From a checkpoint of a small transformer trained on Wikipedia.
Size: 14 layers, width 384, 3 heads of 128, vocabulary 2971, 19.3M parameters.
Architecture: LayerNorm before each block, learned positions, biases, untied embeddings.
Each number is 128 + 32 x the weight over the matrix's rms, rounded and kept within 0 to 255. Layers, rows and columns count from 0. Numbers have three digits each.

# down: layer 7 MLP down (transposed), 768x384, rms 0.0304, rows 746-767, columns 288-335
# up: layer 7 MLP up, 768x384, rms 0.037, rows 747-767, columns 288-335
down746:194141127114134175121104152153083156112130093153127162121134145155137193056113080066114100108105081114075096152056060185119134143137142201103178
up747:144158130144173127136098144092097134124145136104109140116159136111124152175126155090096132141109124133085128101113152119115117089119165068146145
down747:165095163151133113124156140127176145082147157090127058190169124068175149090117122168113106129131141094097095187131156125125111160141164206128108
up748:113133153178086175050105133093076177158160110154112111120111107067153082110093088139090063128099112158162108155230131106156069182143128097097207
down748:109106169147070177121070188082116104143093167129086152132103119187119137144136071138072149084184093146112130078130138154175157154079185152128103
up749:158140143172088211127137186087161145119172137096130178113144144147086134134078072117105139175148095173078111147129176172075134117132198122170147
down749:112126090121124109153151099147112097093128093171116157136124103151182116108140139145106094099094162065147118146158147122173113168097092180144112
up750:167106139091125146132153106133172104129130122059085104133145150112144132160144104165159148154055106087115152141075141108180105133134083109109117
down750:092147100108137131162107111116104162148108097113151142125186139157125091115183133094155151107144094202131108100094131183148125152124110118115145
up751:138118124147137176139054177109125080127104136087081131110205122117169129133160091109150119178114109145114114143149144158109122133096130129125077
down751:042154108146077096125110118109088138139128054185185112130103135152140135175124155144104138126089135111146225135145157090120159129084132154184166
up752:150115145168114123085161158125151164175138145104047127089138147109127166128096114095153107108150101103115128121163066136122186156091155144165168
down752:135200083137180156132099128140135116111142125157178103141124136124152094143174118138046129185081096114135142122045134135113110119101107152101117
up753:169155124100162133102087123138056093149095180119176107119181169141191108176119060115119082170085137145103163165145099062166118128096093144170141
down753:107139121133091071133171136120067107140130133141091090121123133211077129087131104156140135090110097134182149121120172104137111114097166125139103
up754:114089135112149122112179143117166128116130119101129088110151098099167162123124118103163059132149134096121134114073098106113097141148159093140063
down754:135125148047120104123141099133107141153132154125154142113143146079126085149101155141102152106126184132152101157107196139126085111076081166137125
up755:120157150128097139126091161122124076148120098150111092115162068080146071125076140114125092156121138126133079150133146145175125139168135123118193
down755:189147163125087122134183140157096192185128183136095169116167091218170131121146226144087111112107123113123186134114112097127132136175168203104144
up756:149137211101172156195123079131150166080196084162117166123119177188156121140087116173130162107155136105131111137058146076144130155172091169142153
down756:156161143146164114120112129126099174136088103156141113117148122204136101168074106155168094141112115209111099055116141139108115158111093157143089
up757:142162116076145145126089131117108136148158060074107101114132144163162128129147118179097149162147139100099127166106111136128122083127075136148080
down757:137147151137107166109177104128123149116141136225196153113144104047112101066097160063146200102150137196165117123180110154112089122156162055130165
up758:124121151094166152156133078155125136115132192117113151106148153168133124157103094089075103174118095078094076122202138119108088136100119125204128
down758:141145127143114136106055028160158088136180106044160121110079140094146154098176055113137183138119131123140125151112095139177109141145170186153137
up759:174158116193124161129158117133088123143227120142103102118187112124151108113118097124138136166169147116189161113139137140132116128128099136133213
down759:115112072141057088138075125146138129103098109154146122123105119085052142122140084111142188116158123150111152155126153124108168121135212130096114
up760:132110170191097140085182164153153155107186131155157104131092154160108186117099137179057119161017122170161145120123124163142170131091112150183120
down760:137169100094141124106150106177132089103067093098090080122110151098144052161163157101164069154156149071132122139180153102157106147158078167069152
up761:152154113090169146124138174122092103155201121191167159115181156133151112135175117099143108152143086092115121129159130123190097142139157029083124
down761:119145136102109116122156116054135171120139133174142130134146087131189122160094084149106149083144179130113101145049101096105133110138106156127097
up762:101134168198128142126143098139155146136129129137067026085141139119158120108089132135107106115162086102187148133151085122084113135077067138118134
down762:122123134095212117116156147119160134122124150150172104168164105118121138188138137153086154140155200198058124109172190108149122130145130120109115
up763:114203169170140200067148083083109140130089143111124128099169118178146111136087096060153065075094181119126160158174128101123151096114141095116145
down763:115093125063089091085091150093119208166174172180170075143160137080176150136127103134136130099153220175162101145025220107118170162128167131142181
up764:127178159157078170116127163149103138153150125130172107114131130177159078109084106115091085122136136189134159097100103111114134131112153151149190
down764:122097091122148104161114152117152139142085152066065112150183155091133107179185175158184167153179153055158106147140135130125137100125084101148117
up765:100133168134172151152211131141135119139139121121142076059113123128059129122087161191119089101097099087196183109114157090141164141141109102105074
down765:164101139141130148171168121099127116098125099129066137132163126106128089142096160149065096116137153108116098167148165172185132140094150149070117
up766:151113146110144220183146127139138164136147071164169126139125097117115125086096106092104143122104109136131131107126124152080111121111134126144122
down766:112147123136098125117114123160156144157148126134113126122108124106138122144128118161167117117155141148131122134164121121093140117118171113129124
up767:092103112152099151081137136145116171111175129135190158173110125133130065091121090050131129102106102153140143145163145132141152147139138128118159
down767:136137125106164105145146101128122114125150123123142138113129159129124161134111164154170124121104133141113175105099128110091109135115125131116102